config.toml
n_layer = 16
d_model = 160
vocab_size = 8192
norm = "rmsnorm"
positions = "rope"
qk_norm = false
grad_clip = 2.0
warmup_steps = 200
schedule = "wsd"
Each number is 50 + 12 x the weight over the matrix's rms, rounded and kept within 0 to 99. Layers, rows and columns count from 0.

# q: layer 4 attention query, 128x160, rms 0.0452, rows 127, columns 0-79
# k: layer 4 attention key, 64x160, rms 0.0448, rows 63, columns 0-79
# v: layer 4 attention value, 64x160, rms 0.0448, rows 0-27, columns 0-79
# o: layer 4 attention output (transposed), 128x160, rms 0.0558, rows 0-27,64-90, columns 0-79
q127:74 43 48 61 45 38 55 47 44 64 49 53 40 57 66 60 52 65 14 61 44 56 72 60 54 80 28 43 75 54 53 24 38 27 45 46 52 68 62 49 73 71 60 53 50 52 35 46 41 77 52 54 39 33 58 43 44 60 44 58 50 30 48 41 59 35 49 70 44 40 60 43 51 46 60 24 52 57 40 67
k63:62 60 39 57 44 42 64 37 62 52 44 19 67 48 28 39 58 37 42 60 48 67 35 56 45 53 40 58 53 51 52 65 63 63 58 23 54 30 54 67 42 52 58 49 71 30 53 54 55 51 49 28 54 56 33 63 67 69 44 43 50 55 38 75 36 47 50 40 46 49 56 57 51 35 26 70 50 57 31 55
v0:24 52 54 45 42 55 63 52 47 56 60 63 25 30 42 64 37 64 48 67 53 48 52 51 57 43 55 58 42 52 49 64 60 32 44 52 35 52 50 40 64 46 34 38 43 55 41 49 40 42 39 33 61 59 35 37 72 24 69 37 47 46 38 22 43 58 70 68 39 85 74 70 54 55 33 47 30 51 32 44
o0:27 58 39 58 26 45 56 39 34 52 65 51 52 34 64 64 56 46 48 44 65 50 62 42 63 54 41 43 43 58 45 49 49 36 40 55 54 24 42 54 57 38 39 60 58 41 45 31 43 42 46 38 45 65 43 52 33 42 40 53 58 57 56 61 51 47 39 61 57 72 49 47 43 37 42 50 54 48 59 47
o64:79 43 51 50 58 53 49 61 78 54 37 36 59 65 61 45 56 20 54 42 44 46 54 57 42 54 58 70 65 25 55 39 42 37 51 59 53 68 50 53 40 54 57 45 51 43 49 63 55 47 41 56 48 38 75 51 68 64 44 60 45 45 54 45 66 35 38 60 66 13 41 52 52 50 62 33 67 42 41 52
v1:54 70 52 53 47 73 69 64 74 45 62 31 68 45 67 51 50 48 60 65 57 48 75 74 40 56 63 74 41 41 38 43 51 59 68 32 70 59 33 45 39 44 50 52 44 56 49 30 24 64 46 47 40 56 39 63 35 79 52 53 50 55 43 61 57 41 50 48 47 32 56 35 45 72 69 58 41 40 60 35
o1:53 77 29 69 60 71 55 55 62 50 35 35 49 44 44 58 50 45 59 50 35 62 46 64 25 47 88 55 75 35 47 31 40 37 40 49 61 30 41 35 40 44 43 56 53 29 20 47 40 73 25 67 42 58 16 83 46 54 38 57 31 89 29 33 39 39 59 32 67 50 48 53 66 41 33 72 33 54 58 60
o65:54 37 66 37 26 44 38 47 37 61 62 65 56 54 38 39 52 52 53 53 57 63 44 58 63 57 15 61 40 67 31 62 56 52 54 48 43 59 79 69 54 40 51 55 58 68 70 64 48 48 57 56 72 33 73 39 58 42 56 39 51 54 56 49 51 53 66 54 38 65 52 58 52 54 46 31 37 67 39 46
v2:63 54 53 59 62 61 47 48 35 47 35 49 52 51 47 62 38 79 45 63 38 52 38 57 42 43 54 47 44 47 45 46 50 43 52 32 33 43 32 71 60 47 50 28 57 52 63 53 33 61 39 67 44 54 44 60 57 46 51 54 53 40 57 53 72 58 68 67 70 53 65 45 40 33 53 50 39 56 45 48
o2:43 69 48 48 42 51 55 58 51 45 43 45 47 54 72 57 61 76 42 63 68 91 44 40 41 58 57 57 40 56 58 51 54 50 44 53 45 25 38 47 31 35 64 28 36 41 65 56 41 51 64 49 78 41 56 44 81 59 58 61 62 52 44 40 53 35 53 70 57 53 50 57 55 31 67 59 44 64 56 49
o66:56 39 60 48 56 37 47 47 49 47 58 56 44 42 41 54 47 36 48 40 55 20 54 33 48 49 42 41 37 66 51 40 30 41 60 70 53 61 67 40 55 68 52 54 55 52 57 44 54 62 21 32 58 47 39 64 37 59 38 44 54 42 65 52 49 57 26 37 32 59 48 42 59 70 44 34 68 37 56 43
v3:48 37 38 33 39 53 52 30 48 44 58 50 83 22 53 55 84 46 65 42 35 46 55 49 48 42 62 57 36 40 33 45 69 55 51 49 41 25 50 55 44 61 40 45 52 46 43 36 52 65 45 52 58 43 59 51 17 54 57 73 53 67 52 30 51 61 62 55 49 43 51 63 71 62 39 57 61 46 53 37
o3:31 77 37 42 63 59 61 51 65 73 56 55 58 40 31 51 37 51 27 61 60 52 55 52 68 52 55 46 61 35 75 66 36 59 54 52 36 38 46 23 60 54 29 36 45 47 63 37 35 44 53 19 47 54 72 40 50 49 46 69 21 35 38 61 43 53 66 39 53 44 53 59 45 56 42 35 50 20 49 58
o67:49 30 59 47 39 23 52 57 43 50 48 47 42 57 50 47 50 49 64 41 54 72 32 65 54 50 46 56 33 51 48 45 58 37 49 49 52 58 40 66 55 48 49 43 54 42 57 56 68 40 56 56 43 40 27 67 59 67 46 45 68 67 67 52 42 30 57 43 52 50 50 59 42 47 33 40 49 85 37 49
v4:46 49 50 61 39 60 25 42 48 46 54 60 47 41 31 41 64 46 49 70 65 55 47 41 49 52 21 50 58 32 63 33 61 73 48 61 52 71 46 32 65 50 58 67 45 38 47 49 46 59 49 70 49 24 66 52 58 84 25 34 46 35 75 45 46 49 48 46 43 46 36 64 73 52 45 44 58 47 39 55
o4:60 39 32 57 44 60 52 18 45 36 50 68 31 58 49 57 47 53 53 18 79 51 60 56 57 64 78 56 57 50 46 30 57 65 59 50 44 44 61 37 55 67 55 32 65 63 80 60 46 45 51 75 33 62 79 44 52 42 57 13 53 56 28 54 54 32 45 27 32 48 67 59 40 62 53 53 55 30 48 47
o68:31 55 59 50 48 37 56 51 55 49 46 63 66 50 53 43 51 61 75 48 37 41 61 47 42 37 42 54 39 60 47 43 40 41 34 35 40 44 64 61 55 39 42 50 14 35 36 47 49 49 44 49 53 49 44 37 48 51 44 66 40 49 55 41 59 57 45 52 53 41 51 40 54 66 57 52 47 71 32 53
v5:32 54 51 61 42 42 57 62 77 50 47 44 56 36 50 42 43 56 44 37 69 63 40 60 43 62 33 75 46 55 69 49 43 48 38 57 38 48 50 56 46 44 71 54 58 47 41 30 58 44 62 57 31 58 56 43 58 34 36 74 42 49 56 49 49 27 40 37 54 50 52 48 50 69 30 54 57 28 43 47
o5:41 69 48 52 47 40 46 42 37 51 34 65 31 53 44 60 52 38 37 82 44 53 63 51 31 26 36 53 55 47 50 35 37 49 38 68 58 56 78 48 60 56 52 46 58 62 39 28 63 44 57 51 44 66 61 58 41 56 52 60 65 40 28 55 44 40 66 67 29 42 46 49 28 52 31 74 50 33 44 54
o69:63 59 49 45 45 58 47 47 55 53 60 44 70 47 38 41 70 65 49 40 75 36 63 43 63 57 43 48 46 62 52 51 57 46 58 31 46 57 41 61 43 41 48 56 56 34 65 53 37 48 51 43 52 48 53 54 45 52 57 40 35 66 51 44 53 61 64 41 67 43 45 36 45 35 59 57 34 57 58 51
v6:32 61 47 43 51 57 46 55 30 55 46 41 63 57 48 70 54 36 54 59 57 44 53 62 35 59 56 52 61 44 49 38 59 20 56 49 37 35 46 69 52 60 57 46 47 60 43 26 71 41 51 33 52 37 60 43 64 75 50 32 46 39 14 67 50 60 48 62 46 38 58 44 48 36 46 54 58 49 48 18
o6:50 50 48 39 29 48 45 51 24 57 51 63 59 59 30 28 71 43 64 42 58 51 48 53 68 72 51 67 32 44 61 47 43 39 57 51 59 27 31 66 61 46 43 51 37 44 55 53 60 39 62 52 48 42 64 33 31 63 56 42 18 38 48 24 41 49 52 30 82 59 56 29 64 44 50 66 58 65 51 54
o70:47 33 59 58 48 58 48 42 72 35 39 38 51 43 49 69 39 62 36 44 58 52 37 49 46 26 59 40 60 56 45 55 54 57 68 42 54 73 56 41 50 35 42 41 38 52 39 50 44 64 74 63 64 49 50 61 69 34 31 64 61 57 57 59 48 53 54 51 40 29 68 68 38 53 48 43 35 43 41 46
v7:27 49 30 43 44 54 54 46 53 41 52 31 63 47 45 38 69 53 40 54 58 65 45 42 40 62 47 49 41 53 42 36 49 47 62 43 74 53 55 38 57 40 55 55 62 71 71 48 32 76 60 28 56 50 35 51 40 42 52 46 55 61 39 54 64 39 59 64 42 42 36 39 48 43 65 61 27 52 56 52
o7:47 59 53 37 44 62 57 70 48 43 51 52 39 55 30 46 47 46 47 45 62 46 26 22 53 37 43 60 72 47 76 52 63 67 87 72 49 35 40 66 40 64 53 50 20 60 43 54 45 40 64 34 39 30 47 42 65 56 57 58 58 60 84 45 38 72 70 62 43 26 55 62 47 56 40 58 50 51 56 61
o71:65 63 57 41 73 40 56 53 53 63 47 52 68 49 49 52 57 71 56 57 48 47 69 54 54 58 42 35 53 62 47 57 54 45 43 38 47 49 43 32 56 46 55 56 61 40 66 60 52 48 40 68 53 70 55 60 26 43 39 44 46 53 26 55 46 35 65 32 43 68 61 43 45 71 42 36 54 53 31 66
v8:43 49 66 49 48 53 39 47 47 70 50 90 42 47 42 70 54 74 49 47 39 39 67 53 60 41 55 49 42 56 68 56 40 69 55 64 34 50 57 39 54 53 51 40 49 55 66 73 53 48 62 53 48 58 44 50 64 52 58 28 28 45 42 36 50 31 71 73 72 63 48 32 50 54 50 81 56 53 44 61
o8:30 67 42 34 41 56 45 41 24 64 56 65 38 67 51 43 53 50 36 51 23 31 47 55 62 69 52 38 52 48 39 48 71 27 36 44 41 73 28 40 54 42 59 56 53 55 48 46 33 38 57 41 59 42 34 38 62 46 56 45 58 71 55 48 45 55 67 55 59 71 46 59 56 19 44 46 47 43 50 59
o72:58 31 33 49 72 42 78 61 68 22 45 31 52 48 55 55 47 53 65 33 78 49 41 47 48 37 42 52 56 54 50 57 39 56 59 51 57 64 68 64 46 45 50 67 53 28 40 56 58 46 55 51 40 44 50 49 37 56 37 44 49 42 73 58 59 56 18 46 36 37 46 35 44 65 35 48 55 49 48 43
v9:38 48 47 51 26 57 49 46 43 62 55 45 50 55 54 42 41 45 52 44 48 62 64 52 62 41 47 29 60 38 33 49 70 44 33 65 34 58 56 42 67 54 57 57 47 62 25 55 54 36 62 58 63 48 51 40 37 56 52 72 46 60 50 62 45 49 72 38 53 29 46 37 22 42 64 49 32 58 55 38
o9:55 50 49 71 42 38 51 52 66 46 69 55 42 25 41 56 24 50 56 52 35 51 50 38 46 56 59 61 34 45 36 37 45 65 46 66 61 41 43 58 60 42 46 63 60 68 55 69 55 44 30 31 36 52 72 46 57 54 53 39 16 60 56 43 32 78 56 42 40 38 57 60 53 39 25 59 60 60 46 43
o73:40 42 36 37 50 53 58 60 53 59 36 45 50 60 49 57 64 31 38 53 57 70 58 66 54 54 46 34 66 48 73 63 47 23 59 42 43 42 54 53 33 37 53 45 54 34 52 46 46 47 54 65 61 67 39 51 45 48 36 44 72 37 39 63 81 49 43 71 66 73 42 54 59 62 54 54 54 34 60 53
v10:51 55 43 39 53 49 68 53 49 56 42 51 82 57 49 40 58 51 34 63 58 74 60 50 66 39 43 47 33 61 59 40 51 54 44 46 53 53 56 55 51 71 58 59 68 42 49 50 58 54 50 47 42 44 46 36 44 61 72 53 57 80 43 40 54 35 54 54 42 52 12 63 47 72 54 48 77 57 38 26
o10:60 45 55 46 72 61 37 55 63 58 36 46 53 53 44 54 46 40 36 38 48 58 49 56 78 60 34 44 28 43 49 30 49 48 54 48 49 30 40 43 28 51 65 81 35 55 55 35 34 35 54 41 72 56 59 37 27 58 51 50 62 60 40 30 50 48 40 51 41 24 76 60 37 54 39 70 57 69 80 47
o74:47 60 44 57 46 41 46 31 50 49 65 36 51 52 55 47 49 60 49 48 52 50 49 64 53 39 76 58 74 48 45 71 74 48 44 56 55 38 41 50 58 54 39 23 64 51 38 57 66 38 56 53 56 50 44 64 50 63 53 53 50 52 53 71 40 59 53 41 75 58 49 36 49 47 54 44 36 36 42 56
v11:50 38 66 60 59 45 49 48 55 41 60 42 45 61 59 51 53 48 75 45 52 26 41 45 45 41 62 46 28 68 44 47 54 80 59 64 40 56 51 41 72 44 54 59 48 33 59 52 55 59 55 43 44 39 59 19 57 50 54 64 65 60 59 59 51 49 58 43 27 53 69 52 47 38 56 60 59 38 36 44
o11:28 50 57 35 30 52 59 43 48 43 54 55 32 55 66 48 50 41 67 30 48 56 50 56 56 40 52 55 39 13 71 55 38 69 49 52 64 39 35 38 15 47 45 48 63 70 45 26 58 57 34 43 51 44 46 62 53 61 84 25 50 52 61 49 39 53 50 49 48 46 48 46 39 55 61 40 59 45 49 57
o75:55 58 47 60 63 36 31 65 38 57 57 55 58 49 24 58 58 46 35 45 42 50 55 55 44 42 46 28 57 71 49 52 63 49 22 26 47 48 44 52 45 53 50 39 26 39 48 59 66 59 66 62 41 76 55 51 29 46 27 56 48 17 61 52 70 52 37 19 53 57 45 48 63 47 54 54 50 57 44 49
v12:60 47 62 29 28 55 43 54 44 35 54 50 67 64 48 40 65 40 51 21 49 47 40 58 40 49 39 59 59 47 63 54 62 50 44 68 53 43 51 53 64 56 42 36 58 50 44 47 50 63 40 52 53 38 23 41 37 43 45 48 61 43 67 60 46 59 14 50 46 48 35 67 42 69 49 41 42 55 56 35
o12:48 42 59 49 35 50 44 34 56 71 64 40 25 40 57 36 73 42 40 45 43 29 40 36 33 54 48 46 48 67 39 49 51 61 34 58 38 50 67 25 53 59 30 12 75 67 50 46 48 71 34 31 45 55 48 60 53 37 29 52 42 47 62 67 69 55 50 26 51 22 30 71 39 57 62 46 54 39 43 73
o76:32 53 54 69 56 58 58 72 49 34 41 47 73 55 45 63 44 48 48 60 63 48 58 46 74 45 72 55 45 44 48 49 66 39 64 33 41 55 47 53 58 51 57 67 35 27 58 48 48 44 39 68 58 56 60 59 56 44 49 60 48 61 44 44 34 34 66 70 57 71 59 37 43 42 55 55 50 73 56 42
v13:65 46 42 55 47 41 57 64 40 44 54 45 48 54 64 35 65 39 58 66 40 70 46 45 52 43 57 36 61 42 62 37 57 61 32 57 52 63 36 40 57 65 52 47 49 42 39 51 74 52 41 34 29 50 61 54 63 28 39 64 52 35 58 58 58 61 70 29 61 57 65 45 50 58 61 65 46 74 62 51
o13:22 39 72 45 52 52 49 48 48 18 55 35 48 16 34 43 57 51 42 48 56 54 36 56 62 59 34 70 49 46 36 60 52 47 29 66 51 41 39 36 64 60 61 44 49 60 47 55 51 44 65 54 67 54 62 38 55 50 35 42 67 38 37 56 78 34 34 44 53 47 55 52 54 66 55 47 55 52 36 47
o77:50 63 46 42 42 50 45 61 63 60 27 51 36 62 53 50 55 45 53 40 47 50 57 63 57 47 79 34 39 64 56 44 68 48 36 59 40 56 81 59 43 48 44 49 56 54 59 53 46 38 37 36 30 44 41 58 56 74 48 43 27 72 71 52 33 56 44 68 46 60 55 48 71 41 58 48 57 51 64 58
v14:65 75 53 69 49 73 52 40 47 45 63 58 43 53 65 49 53 29 55 39 47 48 57 36 50 55 69 43 38 73 63 54 66 44 38 75 60 83 41 47 43 73 57 22 22 38 56 73 57 48 74 31 74 36 23 53 66 46 46 47 29 39 49 25 43 37 69 28 60 56 40 38 53 60 53 55 56 41 56 55
o14:53 59 44 66 45 26 52 39 45 40 47 64 53 65 54 59 53 55 50 70 22 45 52 43 45 55 41 40 40 60 48 44 58 53 32 59 20 47 38 38 55 67 60 66 57 71 59 40 76 48 47 54 69 71 50 54 55 71 57 51 49 39 51 63 54 41 39 42 50 43 59 40 44 34 74 42 82 29 52 68
o78:51 36 68 45 49 48 49 60 55 82 59 42 25 46 47 53 52 42 47 34 56 56 40 87 50 64 29 49 56 39 41 67 36 47 44 58 58 40 65 73 53 47 64 46 44 36 25 38 39 55 34 43 38 28 63 49 47 47 51 46 45 58 69 59 48 49 32 56 29 63 31 75 87 50 44 29 35 59 40 45
v15:46 27 34 35 63 49 61 48 42 31 63 42 64 41 43 43 43 59 48 31 55 40 38 65 64 65 56 37 51 74 39 43 40 45 47 46 58 47 35 42 41 51 49 61 58 51 60 61 50 45 53 47 53 33 65 24 76 49 53 32 38 60 31 46 47 65 59 32 42 40 59 52 61 59 51 63 50 58 76 67
o15:40 22 51 47 35 40 53 66 50 46 49 49 58 53 61 31 35 37 59 50 52 61 50 57 62 51 56 30 43 64 34 62 53 52 36 55 56 19 62 47 43 50 51 55 25 48 61 51 61 33 63 63 75 59 70 56 36 41 30 46 52 43 56 52 61 51 68 48 65 47 65 51 52 58 65 45 23 47 56 60
o79:58 63 67 52 57 61 27 59 56 62 36 31 48 44 36 43 46 61 29 70 69 60 50 55 50 51 53 74 51 46 58 44 32 60 44 56 74 73 52 72 58 46 46 35 61 35 52 47 63 74 32 45 37 43 41 55 50 57 57 52 43 48 44 28 57 47 13 68 45 82 44 42 49 26 41 39 65 56 40 52
v16:45 48 71 61 56 60 54 43 47 26 50 53 51 47 37 42 56 30 41 72 48 45 34 32 52 51 49 40 46 59 51 60 65 62 59 62 54 43 44 46 39 51 52 62 52 42 47 42 72 37 42 61 32 54 49 44 70 48 48 65 30 65 43 41 64 58 50 47 24 38 64 38 51 45 63 55 53 55 60 61
o16:25 49 67 22 40 52 44 63 57 34 61 49 66 44 66 39 27 53 58 66 58 38 53 52 38 34 58 37 44 39 55 59 54 65 53 45 58 34 66 54 36 46 39 48 51 53 62 70 61 57 71 51 31 48 56 40 55 40 67 22 55 65 50 47 72 44 55 42 29 69 56 45 64 49 40 45 51 58 54 39
o80:69 47 43 59 59 61 49 37 34 45 68 42 35 59 53 71 69 60 58 47 37 61 54 61 62 57 41 53 36 68 45 42 42 75 55 42 50 54 45 31 61 59 45 66 57 64 40 35 36 53 57 38 49 45 69 53 45 63 41 52 49 31 50 64 42 53 51 46 57 46 64 56 43 51 56 59 58 41 37 55
v17:68 53 50 44 19 53 34 54 43 75 30 69 64 48 37 55 60 70 50 57 65 40 45 52 47 55 71 57 37 39 35 58 65 69 76 51 45 49 58 75 42 46 47 37 72 65 45 45 69 67 31 54 70 59 26 47 66 55 44 57 83 66 38 51 38 37 36 44 50 35 52 53 63 53 53 52 44 39 60 54
o17:59 62 47 62 66 73 55 40 45 69 70 74 62 58 41 63 42 18 53 50 69 42 41 60 25 37 55 65 44 35 45 62 46 38 51 40 87 57 45 63 22 41 47 31 62 56 77 61 64 64 51 15 51 46 20 55 53 51 33 69 52 59 39 49 48 43 42 66 13 50 77 39 61 36 79 30 67 46 43 37
o81:34 33 62 43 36 25 51 39 42 19 50 34 57 51 53 43 55 62 44 44 49 52 59 41 60 55 61 39 54 58 33 38 70 56 48 57 40 47 41 32 68 63 45 62 14 37 55 21 51 59 54 81 52 53 63 61 60 48 65 39 56 63 48 36 42 59 43 56 77 48 42 53 51 43 28 41 46 47 46 56
v18:53 57 38 58 65 80 44 36 33 47 59 33 51 45 48 43 35 58 56 43 57 31 49 48 55 31 66 29 58 48 57 69 54 34 71 31 62 58 41 43 67 34 59 56 84 45 53 57 66 45 66 50 46 37 57 36 54 55 47 64 44 66 39 55 63 64 52 46 43 45 37 46 53 52 34 57 80 57 38 38
o18:45 48 45 42 74 79 39 62 46 71 45 55 38 33 37 48 33 42 62 69 58 52 43 49 51 69 56 32 43 53 48 57 55 70 94 57 64 64 44 51 38 42 44 38 71 53 75 56 63 24 66 39 60 52 77 55 62 70 59 60 52 44 71 35 45 48 61 36 73 60 58 35 36 61 43 53 50 58 59 51
o82:46 58 63 42 50 21 64 49 47 40 45 48 54 49 60 33 64 52 41 46 40 49 50 55 31 51 42 60 50 50 50 44 44 42 31 68 23 24 68 47 72 58 37 62 37 59 38 73 27 54 59 62 58 46 54 42 39 38 49 44 51 35 48 44 50 45 44 56 36 48 42 52 69 17 74 43 35 39 38 47
v19:42 78 64 58 50 41 54 33 40 51 58 47 53 18 62 44 42 56 36 61 46 42 51 59 57 43 46 55 42 50 63 55 40 45 51 75 66 65 31 41 51 60 55 56 51 40 37 54 56 47 43 45 55 34 52 62 39 58 50 65 64 35 34 62 49 51 42 36 53 80 47 41 47 53 38 43 52 45 71 65
o19:23 54 65 63 56 55 60 54 58 67 76 59 41 39 53 32 65 06 55 58 31 45 41 59 48 81 49 55 55 74 35 67 54 46 53 60 50 57 62 63 61 58 43 58 62 23 42 47 48 66 51 65 58 45 50 57 63 42 60 47 59 20 73 39 40 49 45 54 22 59 57 48 64 40 43 60 67 42 50 60
o83:82 47 48 45 30 48 19 53 26 62 46 38 55 45 60 61 32 80 49 60 69 43 56 50 62 28 40 36 42 33 52 49 54 40 45 40 46 36 53 73 33 59 61 48 50 68 38 41 43 40 28 70 38 56 41 45 47 58 51 54 63 57 53 46 56 35 52 50 74 42 43 42 55 41 69 58 26 56 50 45
v20:49 49 51 31 53 42 38 57 46 51 55 42 43 51 56 40 55 53 68 29 42 75 39 36 40 52 73 57 44 39 59 71 67 75 43 50 37 59 26 57 30 51 50 65 71 48 33 29 60 41 29 43 57 67 29 30 54 54 57 53 58 36 41 51 62 57 53 27 26 52 35 44 49 47 56 73 33 52 62 21
o20:30 59 67 58 59 54 54 61 53 36 20 45 50 54 46 42 48 68 53 44 55 49 34 44 41 39 58 68 39 51 57 51 34 35 32 43 42 40 54 39 60 45 37 39 41 62 44 55 60 38 21 46 76 63 40 19 63 35 39 48 47 49 42 28 47 50 50 48 46 29 42 16 43 25 29 53 62 24 55 65
o84:55 50 56 41 46 55 46 33 53 45 72 51 58 50 42 55 56 28 51 50 46 46 57 70 59 64 51 12 50 64 30 48 45 57 49 37 67 38 30 59 47 49 43 47 58 51 63 49 62 48 91 59 44 48 76 66 25 60 46 55 45 49 56 46 56 49 44 49 52 49 37 74 72 42 55 32 69 49 29 47
v21:62 58 46 32 50 55 35 43 53 55 54 59 65 67 47 43 34 81 37 41 87 42 28 55 56 45 49 67 60 21 43 47 56 57 43 44 37 50 73 48 45 46 46 37 59 40 50 37 48 71 67 25 43 56 55 37 27 44 43 52 40 42 34 62 44 66 67 57 51 29 64 63 53 31 52 65 62 49 53 70
o21:50 67 33 54 44 31 33 48 37 49 66 54 38 72 33 39 39 77 51 53 30 39 72 51 45 42 61 50 55 53 49 51 73 77 66 56 57 40 66 61 30 73 48 74 52 44 44 61 59 49 54 57 40 51 32 39 49 66 37 62 46 64 53 45 50 45 60 59 40 51 66 37 34 51 62 26 58 47 46 80
o85:30 55 75 55 50 69 49 51 67 43 38 50 71 24 53 52 46 34 55 54 57 54 39 51 45 22 42 59 38 48 34 55 55 55 41 35 50 56 31 16 56 41 45 43 30 56 67 58 53 46 46 61 55 38 53 63 82 45 61 46 58 65 39 57 45 35 43 46 46 64 39 49 47 46 56 69 42 69 46 41
v22:55 49 64 39 36 40 46 61 67 40 43 31 39 52 43 64 38 65 37 58 49 61 52 45 44 67 47 54 56 32 21 61 60 36 59 46 59 58 61 46 46 58 38 50 49 59 48 51 39 37 39 74 40 60 38 61 54 28 40 51 68 52 41 68 54 37 52 60 25 54 42 72 77 60 47 62 61 62 66 57
o22:62 63 50 57 64 52 42 54 42 55 31 74 37 43 72 57 36 33 39 72 65 47 47 39 40 52 41 65 65 32 30 27 68 43 50 50 45 63 69 58 53 45 67 42 30 44 47 78 23 46 40 57 32 41 71 61 54 42 53 62 51 81 58 45 27 35 53 66 51 21 54 68 31 59 40 56 71 40 38 41
o86:50 49 47 35 47 52 75 60 65 42 61 39 54 44 43 34 67 46 64 43 38 37 59 38 52 52 55 37 57 64 58 68 52 57 54 41 45 42 34 39 49 34 30 58 55 49 68 38 64 42 67 45 50 41 38 40 46 71 37 45 42 29 47 51 75 59 62 40 56 62 27 40 64 37 43 28 46 42 30 43
v23:57 33 50 68 34 57 36 45 49 35 45 41 40 35 61 56 54 40 57 57 57 51 56 59 30 70 49 58 46 56 34 53 56 44 62 62 52 09 38 47 43 33 58 56 66 32 30 55 50 49 41 56 28 39 56 40 59 50 39 44 29 53 84 38 41 48 43 50 45 70 54 67 64 63 54 58 25 38 40 54
o23:52 24 66 42 49 43 65 42 63 64 41 71 58 48 86 55 63 68 50 42 56 59 57 43 39 20 49 40 82 44 59 57 55 67 43 43 77 36 66 58 38 46 64 31 58 36 27 57 40 66 40 47 50 50 50 56 36 38 60 39 47 47 59 47 41 61 36 43 30 56 52 62 44 16 64 89 43 37 45 33
o87:65 53 50 44 56 37 38 46 43 32 47 42 44 47 37 57 33 31 54 51 42 40 25 48 62 58 51 75 25 53 51 53 30 20 57 65 40 53 39 28 42 56 43 76 46 64 59 64 68 53 85 50 69 40 48 31 56 72 55 59 58 66 41 53 39 30 55 36 42 33 40 55 52 61 27 39 57 58 50 63
v24:87 43 48 53 44 41 53 48 48 44 50 61 49 35 63 31 64 38 63 77 67 46 56 45 48 75 56 49 49 50 41 61 61 68 33 37 42 43 76 64 49 39 39 57 49 54 46 57 51 37 33 59 39 57 44 37 60 49 47 36 16 47 43 28 54 36 47 39 49 46 56 35 41 24 38 44 43 82 54 45
o24:50 44 46 75 66 47 65 70 54 26 45 70 43 51 55 69 58 77 36 47 51 36 27 61 56 54 55 42 51 52 57 82 62 63 52 48 74 51 52 63 36 60 78 64 46 36 53 44 53 42 40 26 65 73 52 47 55 50 52 39 43 57 52 45 51 66 66 38 41 59 63 48 57 60 60 46 48 63 42 40
o88:32 37 52 29 49 64 42 36 70 53 34 38 74 48 37 48 57 32 68 59 55 67 54 41 48 37 50 40 42 35 44 33 42 42 66 52 30 53 58 33 39 44 45 52 57 57 66 60 52 38 52 68 69 40 62 52 52 60 48 60 65 37 52 37 53 37 52 58 59 40 33 54 42 47 57 58 42 34 62 57
v25:61 48 54 55 52 38 59 60 54 68 51 43 72 73 34 72 48 39 43 61 68 49 65 67 38 54 58 52 54 17 42 56 44 54 27 43 59 44 42 55 47 50 52 51 47 55 59 62 49 37 50 56 48 31 54 55 53 45 59 49 54 35 36 48 33 50 33 55 50 55 46 43 84 45 52 69 49 73 42 55
o25:55 40 56 62 60 35 38 54 52 61 40 48 42 87 51 64 60 44 60 65 68 40 41 65 34 57 52 60 50 49 50 48 44 67 37 52 57 41 41 47 50 64 68 68 54 60 61 61 54 47 51 63 68 52 22 50 62 74 61 60 61 58 68 53 62 44 46 68 44 61 46 44 43 61 68 59 37 59 62 46
o89:33 56 48 26 57 42 33 64 52 50 57 53 68 26 68 38 50 51 45 58 59 62 59 48 61 43 42 65 41 47 70 52 75 42 71 49 42 55 47 53 52 38 42 27 42 56 64 48 53 53 49 35 49 58 67 48 45 39 28 41 59 52 41 44 57 49 53 30 66 55 55 55 35 52 50 34 72 61 39 49
v26:61 35 53 39 65 55 47 39 66 47 59 64 54 39 46 52 37 35 63 55 69 45 62 28 49 50 49 42 53 47 44 53 58 44 59 41 39 71 35 64 50 54 56 52 92 41 63 47 45 47 61 47 30 74 59 52 39 55 55 62 40 48 48 37 62 51 44 40 34 45 44 44 66 34 74 52 53 63 45 36
o26:43 51 42 31 64 46 76 39 41 24 60 64 39 50 47 50 58 53 59 68 66 48 53 58 40 54 65 43 44 60 51 76 52 27 52 82 46 46 67 46 50 46 55 53 45 62 62 45 63 44 68 49 53 66 32 63 50 49 58 44 49 41 56 42 46 40 66 37 42 52 24 43 37 40 54 57 65 49 52 45
o90:43 44 49 58 42 75 47 56 42 41 47 48 58 46 58 45 49 66 48 59 43 46 46 55 52 50 47 38 68 42 40 44 51 77 54 36 60 39 36 37 39 49 42 68 57 47 45 55 42 57 55 44 68 51 66 46 63 37 54 49 56 59 23 52 49 65 51 44 63 56 54 47 47 38 39 50 48 53 44 54
v27:38 42 31 45 69 61 68 26 47 65 33 58 41 48 38 59 52 27 32 68 47 57 69 35 59 58 63 45 46 41 61 44 51 42 36 69 39 52 60 44 48 51 40 42 35 33 62 42 54 41 36 55 58 67 54 43 73 46 51 66 38 57 18 65 39 54 51 57 47 50 42 33 36 61 64 45 39 45 30 69
o27:57 42 52 38 60 29 16 61 57 61 52 36 79 65 65 56 48 50 38 68 63 54 57 64 51 28 70 59 45 69 64 18 51 39 38 45 53 37 45 58 74 66 55 81 64 35 39 36 42 37 52 44 46 33 54 47 79 42 50 51 58 48 53 50 65 51 62 48 44 68 42 32 48 59 50 50 63 40 38 26